From a checkpoint of a small transformer trained on Wikipedia.
Architecture: RMSNorm before each block, no biases in attention or MLP, untied embeddings.
Each number is 200 + 40 x the weight over its row's rms, rounded and kept within 0 to 999. Layers, rows and columns count from 0. The size before them is the row's rms in percent of the matrix's.

# layer 5 MLP down (transposed), 640x320, rms 0.125, rows 543-576, columns 128-159
100,244,169,164,180,186,203,184,225,193,176,155,206,191,193,177,241,151,207,201,207,239,134,201,199,268,161,241,204,160,145,184,182
095,199,215,228,224,159,138,256,206,203,206,159,222,198,146,180,178,195,221,187,156,215,169,219,179,206,260,163,156,125,174,163,187
095,259,197,194,199,230,197,142,302,180,214,165,273,250,270,178,218,189,208,178,233,199,176,194,219,213,170,161,208,204,128,212,224
100,206,277,157,176,166,228,235,225,192,126,201,235,257,218,193,215,190,121,189,236,243,185,221,198,270,198,108,237,114,239,170,189
092,247,182,177,280,235,195,198,188,283,175,246,241,246,232,238,191,248,225,171,221,182,176,146,179,199,202,236,226,295,274,227,204
110,224,211,220,222,246,216,127,196,184,228,196,251,201,234,200,191,246,264,214,136,186,237,130,255,140,246,226,279,231,259,197,241
096,179,130,220,238,257,240,186,232,197,236,275,271,164,235,151,238,169,207,179,187,269,251,216,267,218,173,194,169,153,162,223,189
108,217,212,119,199,200,148,139,192,163,243,212,228,221,221,175,136,185,137,213,206,138,178,226,204,179,252,174,158,239,183,221,293
101,221,155,171,287,135,190,160,234,211,175,203,263,233,198,177,190,185,207,143,196,278,158,180,218,156,185,146,195,185,147,190,208
103,258,239,177,246,182,188,160,202,219,183,245,185,270,284,128,233,160,202,219,264,253,238,204,244,216,191,157,217,221,181,264,255
101,264,194,217,197,178,263,136,210,206,113,244,193,210,230,196,155,166,174,192,211,216,171,283,239,209,169,247,190,111,228,167,161
098,142,223,246,292,125,241,205,99,165,225,170,249,209,207,184,185,223,122,285,211,183,168,253,168,198,236,206,173,144,212,157,210
109,145,306,194,254,253,185,226,232,172,215,166,105,186,156,244,186,139,189,195,217,262,208,181,252,290,231,196,207,173,232,188,100
097,188,182,143,232,284,244,178,151,267,285,231,220,217,228,217,208,217,178,151,237,135,188,158,188,175,240,230,163,219,162,159,195
096,179,239,207,213,241,146,256,213,202,174,192,210,210,215,164,163,202,169,183,216,169,129,167,220,259,239,182,183,202,231,249,195
103,159,236,231,183,182,199,129,186,186,249,208,211,205,179,207,168,185,183,261,200,221,191,192,200,217,245,217,276,207,165,146,121
111,157,140,246,229,234,220,249,206,196,245,218,243,144,234,236,195,177,179,211,197,201,184,190,170,234,183,173,122,148,221,295,189
084,176,224,246,221,214,228,228,182,183,191,116,155,231,152,203,170,248,244,168,212,192,168,226,187,291,217,229,283,191,180,113,149
097,199,178,121,197,240,167,153,198,171,188,176,169,198,291,236,204,219,236,162,210,200,183,208,240,250,274,211,173,217,199,162,195
106,186,244,155,260,205,191,289,210,185,196,265,200,165,156,267,184,224,245,199,230,168,230,181,217,117,139,248,187,180,232,185,202
101,178,218,155,261,206,188,172,210,189,170,141,196,281,208,246,269,190,202,257,192,115,214,222,258,197,183,144,208,246,228,214,183
105,192,213,279,240,175,163,228,259,175,145,150,240,171,122,210,177,160,205,166,222,208,195,197,187,222,218,184,141,126,193,215,186
097,232,221,230,197,285,185,202,166,305,219,153,194,230,237,256,227,204,159,169,208,163,240,226,195,110,174,178,246,238,176,209,127
102,202,204,203,236,198,131,178,119,244,232,153,196,268,105,129,214,239,213,176,155,234,135,253,176,188,286,168,211,179,252,277,207
102,200,235,178,160,192,221,229,232,251,199,196,173,224,218,251,252,135,264,238,231,213,214,186,188,305,174,204,179,189,139,137,270
087,161,174,253,178,186,181,195,177,197,174,153,193,222,190,166,204,233,104,168,194,141,207,229,185,167,202,200,238,170,194,217,252
101,189,210,285,270,146,246,187,237,213,219,230,146,202,168,187,206,327,253,144,208,211,191,204,203,181,241,202,254,246,235,198,175
092,209,172,193,231,265,183,179,217,214,275,126,221,191,143,231,247,259,177,119,161,195,260,198,240,273,207,213,240,242,173,194,160
100,240,185,186,240,152,177,223,237,166,128,279,238,208,257,265,197,249,96,184,229,161,206,215,144,213,163,209,190,143,226,167,187
100,224,216,200,261,149,197,197,126,218,191,248,196,304,193,192,112,231,180,153,206,191,163,211,231,174,173,150,209,189,98,214,245
101,154,205,179,161,202,193,241,135,162,192,163,236,270,242,219,163,216,282,177,155,242,196,186,137,143,195,179,233,214,226,283,171
097,194,229,163,149,230,159,171,194,193,189,204,243,186,241,238,266,171,197,218,216,197,196,154,209,194,180,133,175,231,202,233,252
095,223,197,160,198,208,171,155,186,174,170,180,251,190,221,247,168,182,224,274,250,187,222,205,163,149,163,170,192,250,183,236,264
098,237,143,178,148,175,214,201,92,141,160,166,159,133,233,185,237,206,179,207,225,172,226,239,175,120,227,191,180,293,208,213,170
# layer 5 MLP gate, 640x320, rms 0.265, rows 544-576, columns 128-159
109,195,212,233,191,202,179,199,171,177,159,179,234,239,154,258,187,158,172,191,133,147,213,159,149,173,177,179,204,194,233,174,203
095,223,214,180,195,192,175,168,168,195,180,142,150,227,188,225,158,206,227,183,177,196,215,212,242,257,186,243,206,217,232,246,205
095,143,246,156,258,236,254,232,97,231,184,162,177,208,187,169,139,193,105,214,309,203,248,226,179,211,205,233,223,239,130,223,167
097,152,235,157,217,203,210,257,237,207,199,181,229,300,229,266,210,186,199,163,153,195,237,252,197,272,242,198,136,204,123,158,202
110,201,175,264,161,231,175,181,183,191,210,202,186,124,193,171,283,279,192,185,161,212,138,181,242,226,160,149,191,265,193,158,227
092,159,276,225,145,208,276,284,238,129,179,147,221,141,202,149,157,208,212,225,211,193,203,309,225,226,151,218,316,210,197,149,189
102,175,203,204,246,214,189,232,190,188,239,190,131,163,183,251,127,180,199,217,229,222,194,191,245,177,192,194,215,241,220,128,192
100,218,282,277,283,249,235,186,199,133,162,187,173,256,224,190,167,166,147,214,231,195,154,257,224,237,223,225,263,237,214,230,175
101,227,223,203,213,145,148,192,197,181,261,154,157,240,221,178,216,207,241,170,130,187,187,185,202,224,211,182,223,173,280,221,157
103,200,218,231,204,264,245,167,219,170,195,164,151,100,176,203,193,199,134,227,222,159,183,229,272,244,176,195,244,159,230,195,201
095,179,210,178,241,146,241,201,188,168,168,243,171,177,196,201,233,203,228,120,155,236,196,137,163,217,141,155,178,268,180,164,153
103,184,222,253,173,175,279,230,172,217,219,239,188,182,203,180,226,180,225,214,227,191,289,134,218,184,237,211,171,132,181,228,188
097,154,174,204,273,170,164,172,205,239,251,193,177,220,178,129,233,182,174,217,222,247,193,208,179,246,192,193,172,188,186,235,201
093,276,141,185,190,272,162,178,283,225,161,203,157,210,175,223,132,191,257,193,232,232,204,186,186,151,182,179,245,149,149,110,188
100,212,170,200,183,212,141,287,266,235,182,238,263,274,208,194,260,231,249,185,203,224,188,213,168,272,214,165,130,219,218,227,248
108,167,138,256,228,182,160,145,149,153,220,179,243,144,220,150,153,185,208,229,225,248,154,145,234,218,217,190,266,205,182,168,212
080,184,157,229,238,160,156,135,258,120,223,194,196,168,190,138,216,249,228,215,199,209,194,237,220,191,207,180,165,263,241,236,148
096,218,172,213,148,215,298,201,183,227,192,245,248,239,132,227,232,300,149,138,173,327,261,267,147,187,221,220,227,251,207,256,244
103,128,209,141,182,268,134,204,214,194,156,233,154,248,202,212,197,204,223,174,195,252,206,181,151,213,147,204,167,131,247,152,148
096,174,279,163,181,195,218,187,246,258,225,211,280,215,52,195,241,245,232,221,213,185,162,217,146,233,203,263,226,207,226,228,246
106,127,269,218,166,131,187,244,161,239,202,192,117,217,284,186,150,231,200,192,234,204,173,231,196,189,147,145,168,131,186,218,165
094,176,184,264,192,188,211,157,192,194,122,265,221,182,223,159,142,173,171,230,246,232,180,201,188,225,148,226,148,190,174,253,189
096,161,250,174,192,212,193,194,215,188,217,169,171,104,194,171,135,169,297,159,164,235,190,248,271,253,160,156,171,201,159,242,188
104,248,197,228,214,209,158,190,199,200,250,206,144,143,240,160,216,202,186,208,228,208,278,214,210,253,133,199,249,182,208,137,258
087,177,157,233,111,194,197,181,218,193,190,149,152,262,201,156,214,177,256,172,221,204,225,140,140,186,217,136,293,177,209,174,192
100,245,255,205,301,180,194,144,120,215,188,166,217,246,183,159,180,211,125,147,243,181,218,167,211,267,206,227,214,225,201,250,229
101,181,225,228,248,266,172,188,205,193,203,268,229,188,211,251,206,185,226,133,249,227,201,201,223,152,189,225,244,251,173,228,214
094,175,173,193,119,184,227,186,177,176,216,183,151,218,218,144,185,156,247,256,220,246,181,180,175,255,200,262,214,226,233,182,250
100,121,206,191,157,220,230,156,228,167,152,256,128,250,239,207,175,197,219,156,189,227,206,193,221,163,216,147,202,195,252,198,201
097,240,277,221,189,201,171,153,204,243,245,179,224,171,190,178,143,156,150,210,197,239,268,259,128,233,211,121,156,78,213,241,195
102,212,286,223,208,236,179,174,206,175,226,189,162,182,172,206,212,221,165,205,190,232,227,204,272,234,180,181,209,208,248,186,186
094,232,207,194,309,164,186,237,173,186,193,196,127,203,199,231,136,275,202,226,154,187,218,272,166,194,221,194,233,169,132,243,278
093,163,238,249,172,165,197,189,220,230,160,169,173,152,174,191,222,192,174,236,169,179,139,171,149,190,191,230,260,235,277,203,210
# layer 5 MLP up, 640x320, rms 0.255, rows 544-576, columns 128-159
104,247,164,161,191,228,192,241,150,162,205,219,184,226,196,239,234,145,168,191,255,289,169,213,160,148,185,185,181,187,184,136,181
091,230,192,261,255,201,225,146,240,167,211,208,244,236,167,166,148,165,90,290,209,227,203,204,278,190,157,216,312,179,193,244,176
096,210,169,154,195,207,210,218,180,208,181,232,228,195,136,164,231,152,208,141,251,101,186,239,237,224,152,205,199,135,143,182,289
087,238,200,193,156,179,239,237,159,215,161,210,184,218,196,158,286,262,212,197,172,214,144,194,252,225,197,137,191,229,164,196,170
117,204,172,205,151,192,197,217,218,224,272,234,151,167,219,214,163,236,166,221,268,276,230,204,206,246,230,196,192,180,167,189,220
097,190,161,212,232,158,163,202,226,161,208,272,165,162,203,183,212,158,164,253,122,197,261,220,192,208,234,236,183,143,158,249,219
098,99,181,191,171,203,186,138,202,171,206,121,195,169,124,281,218,189,175,284,203,238,178,181,156,160,228,233,185,185,160,236,253
101,221,189,226,156,191,139,232,244,129,115,236,137,223,220,251,202,200,185,168,166,232,188,180,120,248,184,179,222,194,251,284,201
097,200,232,212,219,214,168,209,193,201,148,233,160,257,182,138,234,261,191,153,191,207,249,231,230,247,189,159,246,278,192,239,204
094,134,157,182,227,151,253,197,245,160,194,270,192,210,131,187,173,283,208,196,212,158,201,213,209,175,241,210,194,221,262,202,193
101,187,166,205,145,183,188,203,210,238,227,200,210,245,214,173,175,224,201,273,229,183,132,206,213,148,229,206,217,207,226,252,196
105,234,211,214,247,260,161,175,157,231,202,187,248,134,242,186,216,217,166,187,163,192,154,185,251,246,88,198,202,266,182,181,240
099,219,230,201,222,212,208,188,153,198,227,219,245,192,182,196,229,178,198,206,210,256,226,154,197,118,248,161,192,180,170,195,253
090,224,218,139,226,157,239,189,209,175,102,188,268,161,213,212,241,196,239,276,162,164,303,217,154,212,166,230,156,251,198,295,213
097,188,257,210,208,188,153,198,204,139,216,241,272,202,212,203,201,205,213,191,222,212,214,258,160,214,190,175,203,240,150,197,184
102,267,198,257,167,213,211,198,193,231,188,168,233,201,274,139,191,238,197,267,216,123,257,243,213,137,219,121,179,216,191,200,224
089,259,192,175,223,213,161,243,171,207,158,238,224,202,226,176,195,91,226,243,280,198,181,210,120,184,169,143,181,241,230,248,217
096,214,176,181,301,178,188,253,208,222,237,224,189,162,140,190,204,209,147,202,245,169,138,205,118,199,237,225,229,159,275,222,165
109,200,167,170,198,204,162,237,185,192,246,186,197,195,167,258,193,233,262,159,217,144,140,208,169,211,122,177,227,175,200,204,200
097,245,165,167,214,221,295,176,113,166,212,206,204,155,245,220,177,207,176,257,254,92,227,236,173,221,240,153,203,244,197,194,205
101,107,145,254,285,157,209,152,188,280,230,163,270,199,222,187,228,166,154,204,199,148,213,167,237,224,189,203,172,209,205,206,149
093,201,289,192,138,280,163,197,278,210,195,166,256,181,179,215,210,146,158,213,176,192,197,163,210,249,202,195,167,170,253,85,213
099,151,235,181,275,103,172,192,221,194,224,235,256,225,215,190,199,179,244,215,140,202,221,251,156,174,188,204,191,215,221,163,126
103,156,117,243,136,260,211,166,223,218,203,98,168,185,151,191,176,178,99,212,195,248,178,222,249,242,277,235,231,258,243,172,183
088,133,156,213,153,263,159,234,241,238,235,221,168,214,173,170,185,159,169,214,221,206,185,189,173,227,233,135,255,161,207,191,224
104,171,226,175,172,172,264,262,233,199,204,254,239,180,205,154,195,206,253,253,139,111,139,203,116,211,204,210,206,193,256,189,163
102,158,218,225,169,169,230,241,176,218,206,229,249,195,245,222,149,216,201,300,187,197,213,180,143,119,123,176,177,139,264,140,188
096,243,216,232,204,244,216,227,164,185,242,167,204,150,207,233,226,238,123,204,277,220,189,247,193,273,156,211,235,176,184,231,213
106,201,219,211,225,118,215,201,169,198,212,102,195,236,260,235,132,184,181,179,195,257,183,226,197,142,215,242,200,181,189,183,240
094,192,131,196,187,230,210,202,206,136,186,262,219,153,160,178,221,243,221,147,225,161,171,229,289,144,220,205,177,199,221,332,130
097,171,156,173,219,252,191,207,198,213,236,186,190,229,201,167,239,202,181,203,254,166,164,184,208,117,205,243,281,235,166,198,183
099,187,194,132,152,229,270,144,155,195,136,194,203,288,193,269,224,189,187,271,166,204,246,180,227,141,226,145,213,225,302,210,120
101,135,208,176,138,177,185,210,202,190,197,146,193,224,246,232,213,230,244,185,215,204,205,188,217,194,256,230,193,188,252,168,203